Part of a small language model's weights: 3681 steps.
Each number is 128 + 32 x the weight over its row's rms, rounded and kept within 0 to 255. Layers, rows and columns count from 0. The size above them is the row's rms in percent of the matrix's.

# layer 13 attention output (transposed), 128x128, rms 0.064, rows 26-31,58-63,90-95,122-127, columns 0-127
size [ 86  96 111 107 104 100 109 102  91 100 112  98 109  96 102 100  91 104  92 103  95  96  84  86]
[[ 88 132 137 102 189  92 133 128 156 117 139 189 206 102 120 128 159 126 124 122  97  79 189  87 119 187 163  82  86 160 140 150 151 101 172 104 102  96  66 116 158 171 115 140  67 139  88 126  86 157 100 139 103 110 130 138 154  94 182 172 151  74 129 187  85 120 153  87 125  94 177 130 108 100 155 105  83 111 147  88 134 132 138 150 139 106  94 150  46 126 154 152 118 152 135 110 190 103  72 121 107 122  98 143 118 143 200 160 140 162 158  96 137 116 146 130 139 140 131 176 154 143 113 120 102 147 187 164]
 [117 111 116 108 218 101 114  92  95 139  84 179  93 101  89 133 149 111 122 155 124 134 173 113 149 181 131 136 112  92 154 116 157 139 100 145 108 109  85 121 161 139 176 135  89 129 154 102  85 136 118 134 158 119 176 164 187 132  96  91 143 188 113 135 195  89 130 101 164  72  74 173 109 120 151  61 147 185 110 111 101 136 108 120 130 159 154 130 107 191 146  89  87 147 111  70 106 131 102 203  98 118  65 125 130 124 162 125  96 181 149 112 141  87 129 147 102 127 136 110 143 137 184 145 104 136  45 107]
 [157 153 117 116 175 122  57 139 109 160 148 155 162  65 127  97 168 204 119 114  78 106 138 151 114 151 119 144 140 168 126 120 191 142 147 151  73 102 113 146 135 219 155 192 118 106 149 160 121 132  91 108  85 146 156 112 127 143 154 167 128  82 141 128 106 117 150 123 153 196 123 112 147 116 136  72 117 139  88 182 103 130 114 153 135 129  89  91 110  64 129  67  91 163 129  69 146 112 101  60 154 126 133 125 133 114 140 158  86 147  80 150  40 107 106 159  80 131  91 156 130  88 147 117 125 161  94 111]
 [133  82 140 129 146  61 118 162 131 145  98  82 136 108 119 176  83 113 144 164  53  84 217 145 115 115 138 154  45 165 149  59 140 176  94 166 133 165 143 157  99 116  79  57 126 151 135 127  40 150 157 132  84 154 159 110 127 166 184 143 119 133  66 131  84 152 155 156 139  89 133 164 125 163 145 105  99  61 127 144 161 178 107 104 180 150 119  83 103 149 105 123 112 156 107 105 137 102  97 112 111 125  82 131 141 113 122 118 114 144 111 153 114 108 121 147  90 145 148 149 129 124 104 108  95  78  95 105]
 [100 128 177 169 140 207 111 110  75 158 147 154 135 168 113 124 125 172 184 121 147 118 117 129  94 226 168 125 162 121 115 208 128 116 118 121 123  88  74 135 143 108 188  26  98 147 136  98 131  95 130  99 140 118  85  46 146 106 129 220 128 124 134 144 139 151 141 115 154 125 156 134  82 146 109 184 136 160 105  85 174 112 156 148 104  83 126 118 124 164  98 173 181 150 129 126 129  80 114 141 166 136 128 145  76 154 145 118 142  78 104 139 134 140 159 137 145 141 121 129  92 141  89 145 113 145 146  90]
 [151 142 119 145 182 131 119 165 106 102 176 157 155  50 182 129 108 173 179 113 103 175 100  82 139 135 102 150 197 165 102 154  78  88 158 109 106 133 162 154  61 104 161 148 185 180  88 172 135 144 126 158 140 164 131 114 107 130 145 126 144  95 150 152 155 190 138 129 161 149 107  89 122  68 146 179 155 116 161 116 169 110 142 149  98 139 136 152 137 115  96 147 153 197 112 110 129 139 140  97  89 145 131 135 164 130 161  98  54 130  45 126 108 119 117 142 113 138  84 137 134 175  87 176  74 124 159  93]
 [150 139 111 134 176 133 114  78 109 165 149  62 111 166  92 164 110 125 134 144 144  79 182  95 151  80  92 165 143 134 124  77 160 165  96 138 161 174 176 131 112  24 130  99 126 147  83  97 149 123 159 108 116  70  51 145 172  78 150  90 123 126 134 137 166 153 145 134 141 130  87 138  98 108 146 123 114 150 148 128  99 146 134 140 135 213 103 138 135 142 125 163 144 133  57 133 158 137 126 164 154 175 144 147 141 116 168  62 128 176 115 147  79 106 178 122 131 107 115 102  98  82 144  58 120 121 151 183]
 [ 91 113 105 108  95 103 127 144 178 127 166 126 136 153 116 163 116 117 134 126 134 142 152 175 130 146 107 148 119 147 102 124 120 157  98  69  65 160  99 101 138  75 141 167 159  41 189 168 155 132 146 107 119 164 127 165 136 101 153 166 120 136 112  77  94 148 174 135 120 187 136 192 116 177 114 147  94 129  99 111 125 118 145 189 174  77 118 115 151 139 116 163  64 103 151 147 140 180  86  84  69 161 134 113 130  91 128 117 100 122 139 172  66 102 185 146 111 179 123 189 160 129  87 120 132  60 163 172]
 [109 102 148  95  90 120 163 138  87 113 102 166 140 180 128 186 106  38  82 160 148 102 123 140 106 127 141 115  60 125 108 120 109 113 123 173 150 155 107 155 128  58  75  69 123 105 116 137  87 131 133 197 132 158 156 132 114 119  99 135  64 118 104 152  95 137 105 103 208  79 115  94 143 135  79 153 127 113 175  76 151 190 132 147 103 157 100 138 139 105 115 150 108 149  80  98 124 127 133 125 203  87 154 112 156 108 114  58 127 139 146 139 148 154 141 147  63 150 124 131  99 175 126  83 175 128 173 106]
 [110 145  82 153 131 166 127  90 147 107 164  73 182 155 132  98 101 105 155  77 136 106  78 127 120  87 154 130 111  76 118 123 138  93 151 135  95 134 130 163 206 147 134 140 133 173  75 102 136  97 118 198 128 101 150 106 162 105 192 142 137 164 167 144 146 131 155 115 155 144 170 113 104 154 147 187 187 165 125 136 134 158 127 164 111 114  91 113  94 118 138 135  99 152 151 148  84 113 122  50 122 134  74 166 140 135  85 116 167 123 168 161 112  93 157 101 151 106  48 186  70 146  83 109 125 141 210 132]
 [159 117 109 136 162 153 206 130 145 113 118  99 113 161 158 124 164 121  85 145  81 167  57  89 145  81 108  88 101 142  90  83  83 166 110 142 108 172  87 106 120 153 174 142 104 155 181 198 161  92 156  87 123 131 130 176 111 122 146 124 124 132  89 116 142 122 119 152 136 131 156 156 108 156  98 193 128  91 129 132 125 161  94 218 111 124 107  77 186  79 122 136 116 129 121 143 152 139 184 144 137 110  88 135 170 135 153 189 128 113 140 154 140 174  52 116  77 136 126 116  83 168  96  72 154  96 118 160]
 [185 143  95 173 123  94 136 126 122 134  68 161 126 126 106 131 138 174 174 139 155 140 123 113 124  45 114 161 129 143  93 119 146 181 120  93 105 209 183 159 173 131 126 130 129 195  87 169  84 118 107 104 138 133  67  99 158 111 154 119 121 101 120 161 167 101 106 156 186 122 121 122 176 192  73 109 113 125 160 116 151 138 144 144 113 114 147  97 146 205 152 133 140 113 147 102 135 144  79  78 155 137 110 102 147 109 133  51 175 156 175 151 168 152 145  81 151 146 106 119 133 117  85 109 128 167  98 206]
 [147 110 191 109 148 142 164 125  32 108  91  63 103 179 151 133  86 124 114 194 143 154  87 120 114 144  66  85 125 176 134  41 132 162 132 111 118 138 108 129 128 104 193 163 157 133  99 138 102 112 142  76 103  82 114 124 129 131 132 135 122 142  83  90 150 114 142 145 145 138 117 146 167 154  79 147 134 177 133 142 122 160 125 125 191 193 121  60 226 150  97 112 181 149 113 114 149 134 174 157 110 162  96 158 178 140 164 116 109 126 132  90 131 162 132  96 103 139 104 141 137 100 123 128 162 162 101 102]
 [208 133 122 175 137  90 148  80 152  79  96 126 123 127 113 159 151 148 137 119 130 157 113  89 126  94  71  85 124 123 105 112 117 153 116 190 101 118 111 135 155 175  94 146 123 158 149 129 149 142 142 152 178  94  95 151 123 235 137 131 158 140 135 122 122 109  96 156  83 118 116  86 170 160 143 165 124  92 140 176  70  54 147 170 145 142 126 136 102 114 177 115 105 108 108 147 184  45 106  82 157 104 117 117 131 129 132 143 177 156 127 134 181 127  90 139 155  74  84 102  85 159  71 120  95 116  62 135]
 [112 145 180 143 184 180 143 133 135 158 108  99  90 127 128  68 109 102  86 110 184 174 102 138 148  86 138 109  87  35 130 126 173 111 129 106 171 101 115 140 158 151 139  89  84 163 164 126 104  97  96 116 164 135 153 113 160 137 127 138 115 128 153 175 105 133 102 162 113 151 161 155 107  73 144 163 126 150 127  86 115 123 218 103 113  61 157 173  98 129  96 130 192 169 131 114 138 119 143 189 150 128  92 150 154 153 128 152 126  83  84 145 168 134 169  77 178 156 158  71 162 163  87  71 118 125 121 126]
 [169 119 121 175 138  99  95 146 139 131 124 129 123 142 136 105 173 151 150  59 143 162 128  77  74 170 111 109 107  87 112 185 122 142 131 127 120 110 126  77 129 144 176 154 127 127 125 158 117 140 162 137 176 143 115 160 125 120 162 147  81 123 155  33 166 149  71 106  95 113 112 128 163 122 103 128 145  52 125  99  99 123 127  84 102 187 136 120 171  89 158 116 152 111 103  72 167 104 114 130 130  81 110  89  95 155 119 143 128 102 216  77 153 121 142 165 187  45 180 117 153 155 156 197 150 118 118 114]
 [172 148 150 100 135  89 102 181 167  82 146 147 134 135 121 122  82 175 170 110 111 115  92  94 132 100  73 134  94  66 144 117  53  97 150 103 161 136 112  97 105  97 166 137  93 135 139 110  93 111 164  80 139 119 152 128 155 120 174 180 122 128 118 108 117 127 149 171 105 161 168 137 141 119  32 189  62 136 166 100 118 162 114 157  92 133 102  93 138  60 148  89 124 155 123  40 144 159 156  84  91 129  82  71 136 156 127 121 150  98 159 109 164 110 137 128 149 110 102  77 155 130 107 174 150  85 151 122]
 [ 98 153 154 143 107 139  93 121 131  91 172 105 163 113  96 214 149 126 153 132 185 140 215 147 121 124 102 126 135 153 109  63 122 190 145 174 165 159 176 114 171  78  57 150  84  46 132  60 113 152 122 120  84 148 118 131 127 118 137 106 187 103 174 159 136  97 166 115  75 101 113 159 143 167 109 118 113 107  92 172 104 128 133  85 132 156  90 133 111 155 101 140 122 121 122 151 169 145  92 169 168 111 142 114 119 101 100 119 129 130 119  81 129 117 141 126 143  99 129  78 113 134 167  57  78 146 177 162]
 [ 97 120  89 149  39 142 146 128 158 106 118 159 109 123 125 117 118 142 105 153 145 148  94 160 124 145 104 153 224 157 121 127 102 164 143 187 138 157 126 139 171 129  88 135 179 125 193 135 171 163 135 106 131 111 188 118  85 146 106 198 101 101 154 150 115 151  95 111 123  95 103 118  99 167 143 142 122  62 130 143 130 109 180 102 136 101 187 200 141  93 157 120 115 144 126 108  81 140 102  55 160  74 145 113  91  96 143  62  99 177 111 135 119 162 143 120 175 140  75 132 174 133 142 153  64 114  96 132]
 [ 96 115  89 158  36 138 205 122 131 120 163 184 138 132 125 129 152 184 120  44 104  96 155 136 114  96 151 104 133 134 143 135 114 109 158 172 108 107 198 134 113 106 104 178 167 106 154 164 159 113 123 104 103  69  98 128 152 122 194 102 140 105 119 133 130 118 160 170 161 153 108 105 115 160 123  88 130 149 143 128 167 140 107 147  65 127  92 110 132 119 161 140 187 105 164 152 116 112  93 116  99 108 112 106  66 124 120 213 151  97 125 133 156  70 132  99 126 120 125 118 121  92 112  83 179 172 209 170]
 [ 96  84 119 141  93 127  93 137 150 125 115 104 174 177 140  92  93 153 169 145 192  76  96 103 119 133 201  54 133 133 121 170  78  96  97  85 159 165 135  88 156  84 149 135 169 212 114 153 169 134 200  86 103 107  78 108 140 115 182  94 125  94 116 110 135 114 109 146 114 152 135 125 180 152 157 174 158 152 112 126 121 166 131 138  93 159 128 133 124 153 170 154 158  96 124 157 105 152 191  99  79 129 123  94 116 107 122  84 129 153 139 164 145 116 116 125 109 101  74 131 173  74 135 148 134  78 193  97]
 [129 128  78 136 109 157 183 100 191 119 158 159 151 128 136 201 157 105 133 121 111 138 133  90 160 108 117 104 138 112 172 126 119 115  79 126 145 120 119 138 160 129  70  83 234 136 147  90 215 138 146 101 123 164 110 127 154 173  87 125 132 107 115  92 152 102 151 119  99 122 106 134  93 142 145 128 180 153 101 198 177 110  86 101  54 177 142 187 161 135 111 175  96 144 126 161 159 161 161  90 130 152 136  92  88 120 146 112 113 117 128 135 106 109 134 102 104 120 128 163 111 166  96 126  98 114 181  34]
 [154  98 131  97  90  95 127  71 115 149 146 125 158 130  96  44 157  89 108 141 137  65 128 110 192 134 149  85 135 149 139 112  91 100  21 120 106  73 115  70 116  98 131 120  98 104 108 101 151 105 150 106  76  89  87 162 114 114  90 159 175 110 151 132  48 131 169  83  91 141 141  73 113 160 122 153 111 117 139 141 134 184 111 141 161 122 112 170 148 122 130 107 100 121  60 146 110  95 103 141 150 144 166  52 148 102 149 103 140 118 121 105 154  87 142 188 133 147 127 127 131 114  78 133  71 157 143  89]
 [153 111 133 131 153 101 136 104  96  79 110  96 164 100 115 139 131 145  81 114  79  97 127 116 135 127 159  94 177  98 197  43 128  75  79  92 185 138  90  72 141 144 168 148  92 160 141 144 111 163  98 156 102 129 124 155 140  73 106 233 122 149 170  92 153 153 126  94 157 126 127 191 146 139 169  82  93 132 148 141 179 147  99 135 137 177 170 113 124 127 110 154  95 101 150 111 134 140 163  77  89 169 144 125  90 134 157 145 116 130 142 152  62 115  85 118 139 169 138 134 113 153 129 149  94  88  99  55]]
# layer 13 attention value, 32x128, rms 0.0511, rows 27-31, columns 0-127
size [ 98  96 101 107  96]
[[112  98 146 149 151 140 129 125 120  37 113 155 106 123 117 184 168 148 120 120 124 134 167 114 158 160 128 119 127 122 142 147 162 108 118 178  89 176 138 168  92 106 101 125 145 148 134 200 158 171 143 163  93 113 113 140  84  97 138 102 119 140 159 181 103 131 160  96 145 130 113  54 150 154 121 129 178 155 149 180 127 170 125 152 149  51 113 160 119 114 162 142  91 147 116  57 119 130 113  93 153 127 113 154 147 110 103  84  94 137 124 141  97 137  95 173 139 139 103  72 194 104 105 128 167 223 122 229]
 [126  87 157 123 121 144 106 110 122 130 137 112 149  95 116  71 125 136 129  88  86 121 127  97 167 112  84 126  83  96 127 132 110 142 147 133 122 126  87  87 121 109 167 150 132 189  91 142  73 103  93  64  82 128 152 135 166  85  95 151 120 164 144 143  82 102 138 125 157 105 151 121 137 130  92 195 119 188 103 105 162 158 128 106 230 103 112 176  98 155 159  91 177 105  94 111  69 135 106 135 100  99  74 151 103 143 168  97 125 112  77 120 134 208 216  86 141 126 174 116  87 105  80 111 131 133  86 128]
 [186 132  98  83 146  90 124 106 149 115 197 143 126 108  68 126 161 163 100 135 106 118 113  98 130 145 151 103 135 120 118 175 167 151 136 108 125 107 122 116  97 139  70 150 100 155 106 151 113 122 149 164 114  89 160  72 113 132 111 113 104 187 114 164  41 156 128 127 120 101 169 163 123 109  95 183 144 119 120 167 114 174  87  98 146 146 133 130  88 134 140 123 130  91  97  93 109 142 137  53 162  81 105 101  93  87 139 164 155 120 182 202 131 113  75 138 128  50  91 132 149 111 174 132 112 122 125 236]
 [ 77 150 163 136 109 165 136 188 182  88 128 111 152 179 151  77 115 156 141 132 110  94 130 122  61 122 109 110 113  96 198  98  96 108 174 169 101 115 143 163 105 122 129 148 116 107 185 182  61 130 130  75 128  75 126  89 120 119 175 106 169 137 148 182  98 173 114  98  92 145 118 123 197 119  88 104  49 118 103 147 109  96 137 100 144 115 165  67  73 110 170 117 155  83 152 123 112 136 168  97 144 139  91 105 106 126 134  89 100  67 152 148 150 146  72 104 121 127 117 161 132 129  89 132 183 141 148 148]
 [109 159 146 127 160 117  84 133  55 157 107 135 113 153  81 114 147 173 122 202 145 154 116 109 152 135 189 172 135 180 116  82 106 108 182  99 139 120 140 136 148 136 144 171 139 120 120  71  66  99 176  73 160 147 128 140 170 107 162 105 142 103  81  73 168 126 134 138 125 121 121 117 114 192  93 159 126 166 118 121 139 130 118 156 126 121 138 133 101 116 153 125 121 113  65  81  91 122 146  94 140 147 194 136 141  45 111 143 169  93 217 181 111 148 169 111 117 110 126 111  89 146 185  69 152 174 113 116]]
# layer 13 MLP gate, 320x128, rms 0.0736, rows 0-8, columns 0-127
size [ 97  92  91 101 102 101 101  99  99]
[[122  98 123 123 112 138 178  96 168 112  92 131  77 113 200 192  74 134  91 157 114 149  91 102 118 116 222 170 183 127 101 175 109 178 190 110  94 107 115 150 101 127 154 153 194 167 110  86 127 135 114 123  83 108 114 128 111  78 155 105 126  40 135 117  90 104 135  39 144 130 169 104 154 149 153 132  96 189 107 103 125 152  81 138  90 130 142 118 150 101 165  80 123 171  92 112 152 146 127 191  88 139 115 137  85 124 139 138 147 126 101 124 110 105 151 128 131 126 189 149  95 152 150 123 156 126 156 133]
 [121 122 150 109 109  58 172 112 124 118 130 151 142  86  87 172 206 118 126  68  98 147 103  97 188 116 134 139  82 143 140  74 130 149 119 120 107  43 113 152 101 128 148 165 143 163  85  79 143 104 110 124 149 132  61  65 151 131 131 163 144 184 126 136 107 155 138 115 124 152  38 133 164 128 165 127 105 185 105  75  94 156 143 109 149 155 158 175 201 147  37 137 130 124 110 130 157 157 126 124 157 149 149 139 145 112 136 176 138 136 138 105  79 146 127 171 111 116  90 127 121 163 169 103 154  79 138 141]
 [141  99 134 150 156 195 161 164 140 201 144 141  97 149 160 113 126 112 135 129 124 140 131 131 114 177 142  99 105  55 139 141 175  95 123  70  73 109 194 138 166 190 145 130 105 113 224  93 157 117 109 125 157  77  75 158  90 106 135 143 114 132 104 140 146  88 156  85  97 125  82 172  92 119  93 128 102 143 148  54 114 148 115 182 126  96 144 132  73 159 150 167 136 145 106  86 105 153  94  66 161 139 112 155 116 135  81 160 138  92 155 176 169 110 126 163 172 115 164 119 114 119 175 140 123 166 141 157]
 [ 78 136 130 139 122 194 130 135  80  93 131 181 116 121 154 120 201 135 103 121 128  79 194 140 133  61  95 172  78  68 121  80 123  83 141 132 129  87 118 126 105 176  87 149 177 135 162 175 138 140 114 129  68 108 138 106 167 148 127 126  79 140 163 173  98 108 123 116 147  85 123  99 129 109  79 116 134 174 143 110 133 190 138 128  74 130 161 203 129  92 156  94 169 112 127 176 138 151 176 152 173  65  97  60 138 142 119 121 167 129 127 144 116 120 120 191 146 120 126 186 116 108 133 130 159 120 110 172]
 [121 132 164 115 125 152  94  83 155  75 171 130 117 170 107 152 155 158  75  85 169 139 145 130 179 128 129 106 146 130  76 123 152 116 186 155  93 108 141 128 131 101 170 115 143  58 117 164 118 174 144 169 139 134 139 141 116  83 102 150 165 146 146 200 136 112 152 115  95  44  81 134 122 153 127  69 117 122 123 135 132 140 131  81 145 130 159 161  85 152 178 116 134 155 116  92  91 156 141 200 182 100 106  59 190 161 139 113 136  98 105 151 142 128 212 116 134 178 149 112 135 101 114 160  72  98 126 189]
 [ 98  63  99 122 175 128 135 167 168 163 161 129 133 164 175  86 152 156 119 161 172  83  85  83 114 103 184 142 106 140 113 116 138 134 135 143 130 117 130 158 120 124 153 130 155 100 107  92  48 128 147  76 143  87 145 189 147 120  84 154  96  94 127 130 103 148 140 117 145 165 136  68 159  92 153  81 147 151  65 117 141 208 149 126 182 134 103 180 139 120  90 130 162 140  90 105 124 191  91 127  64  96 125  68 149 168  47 140 119 144 108 165 113 133 112  95 141 116 106 167  95  90 154 181 146 150 124 138]
 [121 202 101  94  69 168 164 143 165 146 141 106 125  99 135 171 111  70 130 136 146 153 142 132 164 163 121 104 132 147  90 135  97  81 129 171 154  74 152 147 152 135 118 148 175 123 108 111 150 193  60 220 145 108  82 133 143 140 142 140 122 131  69 121 125 135  93 155 156 200  71 152 108 181  99 122 100 133 101 147 121 157 126 198 178 137 107  85 157  54  98 128 130  82  83 128 106 102 117 138 118 177  91  44 130 158 133 121  83  88  97 145 118 122 133 160  99 113 112 104 124 108 129 142 149 152 154 122]
 [135 117  19 178  75 167 112 115 152 104 148 139 167 100 103 175 145 141 120 130 157 104 102 147 128  77 145 164  91 141 148 126 112 139 130 188 144 155 157 136 141  96 124  95 134 118  96  90 148 120 148 116 102 159 142  81 120 146 124 135 111  98  65 107 147  87 133 219 131 165  94  85 175 155 155 118 115 129 133 126 123 205 141 143  92  97 116 133  77 144 164 160 167  63 100 180 131 104 103 164 101 136 107  78 104 156 143 157  87 201 153 139 155  98  97 113 120 152 149 134 160 134 185 128 159 127 101 204]
 [ 72  98 148 177 148 119 117 129 156  96 102  98  87 155 102 128 126  85 146 122 122 148 106 102 127 178 123 141  90  95  74 137 138  66 149 163 138 167 164 157 134 150  98  85 137 122 107 103 112 115 129 187 126 157 206  58 167 155 154 154 115 149 110 142 182 110 147 113  98 130 165 150 107 164 128 149 160 128 118 157 159 156  46 130  99 136 165 126 123 184 112 137 139 130  56 174  80 124  83 171  86 158 123 112 131 131 106  89  99 194 119 136 151 147 202  91 131 114 150 163 112 155 120 121 167  32 125 145]]
# layer 13 MLP up, 320x128, rms 0.0736, rows 0-7, columns 0-127
size [ 99  97 104  97 103 100  98  95]
[[158 143 122 143 175 127 101 165 156 143 128 161 156 126 130 206 175 135  78  57 134 116 120 142 138  94 164 161 124 120 146 132 130 113 121  96  85 199 166 122 136 115 137  72 134 150 145 128  43 144 135 111 137 123  83 115  86 151 111 118  75  97 180  61 150 109 163 134 138  73 102  88 148  96  85 118 139 136 133 118 148 163 115  93  61 137 112 176 113 211 107 126 129  68 100 111 116 119  79 135 152 181 112  89 145 143 134 148 172  88 135  97  77 141 130 168 108  93  70 121 123  92  67 124 132 145 178 115]
 [131  73 168 127 109 112 149  98 139  55 196 131 127 106 104 131 130 153 153  77  79 145 128 129 143  72 134 190 104 122 146  95 110 122 129  98 119 101 110 189  72 157 121 148  95 176 137 126 142 108  58 147 180  87 173  81 127 123 146 135 143 175 151 133  38 147 135 132 126 156  88 142  95 125 161  85  70 144 187 143  71 140 135 137 104 146 165 122 166 149  56 163 121 127 112 112 184  88 153 123 145 141  99 125 140 178 112 131  94  95  92 126  90 167 108 169 103  90 126 150  65 174 106 152 152 125 137 128]
 [126 172 139 125 130 132  80 115 136 170 144 162 146 195 104 128 199 183 128  96  99 151 132 195  98 165 112 118 125 109 105 154 110 134  93 175  20 129 156 170 139 142 194  86 173 112 212 142 131 136 168 146 153 155 100 109 133 144 131 149 124  61 121 136 151 127 130 145 135 117  92 137 137 146  88  85 154 122 136 136  89 124 111 127  99 115 225 134 137 141 170 145 150 115 158  95 110 102 126 106  83 188  97 112 164 112  97 147 173 129 105 136 148 158 135 103 165 113 151 124 101 201 166 112  88 184 113 125]
 [105 124 103 158 126 141 138 133 113 155  81 129 157  84 182 124 178 150 122 126 109  98 161  45 109 118 132 136 147 145 166  80 172 118 183 157 138  99  86 121 112 140 105 137 105 202 129 145 123 128 102 150  63 117 170 133 186 202 152 110 116 127 144 171 128 128 105 105 128  68  31 102 114 148  99 131 103 140 140 153 141 125 139 113  94 139 144 127  79  96 165  98 131 165 161 140 134 144 133  72 120 118 138  80 123 104  89 108 141  87  92 141  81 119 154 106 131  59 121 178 150 147 129 126  63  85  55 192]
 [129 119  90 112 104 128 175 160 141 147 100  71 132 123  91  60 122  60 178 151 125 106 185 115 121 167 150 134 105  72 161 129 129 112 121 135 154 144 142 150 109 159 125 143 130 178 218 129  94 133 186 161 101  96  79  58 154 138 103 149 114  84  73  99  90 140 113  69  85 125 150 108 161 110 148 166 160 138 156 155 128 121  95 149  92  86 113 143 130 110 113 134 128  89 100 155 197 134 133 137 144 148 177 166 101 112 110  83  99 135 134 189 128  89  93 135 113 186 180  98 122 131  90 161  74 191 135 107]
 [153 126 120 122  85 131 185 171 102 103 157 134 100 127 110 113 186 178 149 110 160 144 125  84 149  98 178 115 122 121 110 138 111 136 149 133 134 176 137 181 169 122 147 141 181  86 129  91  61 129 187 151 136 100  89 101 146 173 121 117 121 153  29 126 130 144 102 102 139 154 106 149  86  71 114  85 100 190 123 157 119 119 173 173 143 138 136 103 128 131  86 174 123  92  94  78 137 141 135 136  96  75 193  79 119 204 135 183 159 113 124 159 157 172 116  68 151 173 135 153  99 118  90 123 130 123 178 124]
 [103 165 133 113  82 127  83 157 101  82 109  55 177  85 122 197  95  74 129 148 182 192 111 132 150 199 128 135 110  88 125 162  99 103 150 131 156 124 152  96 153 175 100 150 125 140 136  91 147 160 133 179 123 110 125 115  94 118 156 132 128  92 145 128 160 130 151 178 140 181 141 156 145 157 162 190  75 138 102 166 165 118 113 162  84 137 128 142  80  96 115  98 142 101 103 127 146  69 121 144 152 153 148  90  99 127 156 155 102 171 121 193 163 195 176 129  84 147  92 114 113 160 138 120 141 143  75 197]
 [173 140 162 143 109  62 178 170 144 163 118 155 100 120  86 124 123 146 152 106  96  72 133 186 130 133  68 197 200 109  92 116 144 147 153  73 113 134 156 144 137 179  71 112  97 121  95  79 129 104 129 203 155 140 114 125 152 120 133  74 108 131  26  68  75  90 124 101 133 194 114 112 136 117 133 100 141 145 166 169 135 129 102 145 148 114 157 182 107 169 134 133 147  91  89 132 190 153 147 117 159 146 133 129 117  95 117 157 127 158 140 146 108 117 100  96 137 153  81  73 143 125 103 103 120 184 127 129]]
# layer 13 MLP down (transposed), 320x128, rms 0.0735, rows 0-7, columns 0-127
size [103  96  99  98 100 102  98  95]
[[136 132  96  64 148 155 140 110 241 135 154  85 174 102 148 165 154 111 150  69 109 144 149 107 103 148 130  47 130 187 146 126 129  73 167 135 107 126 169  60 163 139 113 142 162 133 205 128  79 188  95  78 134 173 104  92 119 162 108 130 103 114 136 123 106 136 107 168 146 125 119 158 107 127  67  99 168 135 112 103  73 147 142  83 131 124 160 122 156 120  96 196 172 133 108 118 138 155 161 149 152 142  84 143 122  97 134 128 109 170 149  94  95 151 161 104 126 139  87 141  56 148 147 114 136 129 101 100]
 [164  91 118 123 132 146 135 117 135 120  83 190 114 110 166 139 247 126 133 121 120 166 150 110 176 115  87  74 114 124 135  81  67 130 133 103  73 155 217 112 157 128 110  78 115 174  99 118  98 144 107 109 118 107 153 171 132 161 139 156 121 135 162 201 145 181 137 152 110  85  80 106 116 102 170 139 126 138  79 134  79 139 164 132 139  74 129 159 156 152 113  98 147 124 158  96 142 172  87  61 150  91 128 122 138 143 130 130 109 102 127 134  94 154 164 146  88 146 206 101 137  73 161  98  98 118 146 135]
 [105 138 127 150 134  83 127 142 152 128 177  95 100 138 153 137 110 122 136  73 125 111 154 116 150 126 125 127  48  58 132 168 127  38 125 114 136 122 128 136  95 183 138 133  71  94  95 117 121 148  98 110  84 103 118 116 121 120 151 128 163  87 159 151 152 142 149 127 128 112  77  47  75 167 117 182  79 140  91 143 118  74 104 163 152 124  89  63  89 160  99 175 109  87 156 172 151 127  99 104 123 135 148  77 155 194 122 104 159  73 147  86 153  73 191 130 149 102 136 120 120 148  77 106 131 138 174 160]
 [145 166 161 114 157  55 131 103  98 149 118 155  93 157  95 128 108 120  59 113 101 120 102 113 147 188 108 157 139  86 115 188 185 169 111 125 147 100 123 168 152 113 136 146 144 110 160 170 130 106 121 100 103 107 112 106 153 155 138 149 124  85 164 137 153 154 123 116 177  25 159  86 125 154 175 148 140 143  89 124 118 121 133 161 141  60 143 155 128  84 118 158 112  78 142  97 156 160 124 152 114  93 147  85 121  87 125 196  99 141 121 149  64 109  83  90 168  85  70  89  91 129 187  63 137 112 147 100]
 [155  90 150 132 140 163 115 108 102 148 151 158  94 123 135 129 132  97 136 126 151 140 126 145 186 138 146 100 164 127 148 110 143 170  72 101  63 107  75 135 152  99 173 110 124 144 153 158 126 109 152 124  84 109 155 131  90  88 133 157 122 161 146 165 180 140 138  89  78 147 102  81 152 147 131 109 123 101 109  84 143 105 158 162 156 137  90 159 151 156 147  98 102 114 128 138 126  85 176  55  44 164 186 109 160 131 171 101 193 155 121  91 187 139 133  76 131 103  92  72 124 244 150  93 120  94  98 130]
 [115 109 147  96 123 146 195 157 177 156 162 132 171 108 147 138 101  75 168 109 118 161  91 117 180 153 121 127  97 197 143 121 134 102  88 140 144 160 116 140 121 181 135 134  99 115  91  82 140 105 125 167 126  88  72 129 140 148 131 181 121 142 119 168 122 110 115 148 166 199  28 177 103  80  76  80 125 115  81 117 102 143  74 112  82 165 166 154 187 122 166 120 147 143 181 148 161 148 148 132 119 131  97 165  94 113 143 131 118 167 191 134 169 130 132 165 174 134 182  81 109 141 158 126 132 155 126 180]
 [115 153  86 125 125 150  87  97 128 151 130 152 101 100  77 140 110 132 144 148  62  38 118 166 147 123 133 176 141 155 127 111 168 172 119 118 107 106  93 120 125 128 162  25 105 129 100 140 122  78 148  99 150 162 130  97  83 128 155 108 159 169 141 163 136 110 162 124 138  76 121 132  89  94 169 124 204 166 115 104 133 133  87  98 111 131 138  88 113 158 102 142  97 163 115 113 161 164 202  83 169 110 152 140 145 102  98 142  80 154 130  74 122 147 129 127  89 139 108  69 194  73 152 165  90  69 170 130]
 [136 159  91 103 137 140  83 104 138 141 126 129 171 162 153  95  96 117  69 127 143 132 149 132 121 136  99  89 131 167 139 119  90 124 104 166 105 148 112  93  78 158 147  86 193 167 151 183 116 176  77  80 126 131 127 150 149  72 120 137 145 165 171 107 103 142  65 157 145 128  99  89  99 103  88 181 153  93  91 185 115 184 120  97 101 105 146 126  92 106 140 117  53 134 106 167 129 148 133 184 140 112 161 148  94 187 163  82  49 174 139  86 164  85 164 101 129 192 132 100 103 100 115 164  99 104 124 105]]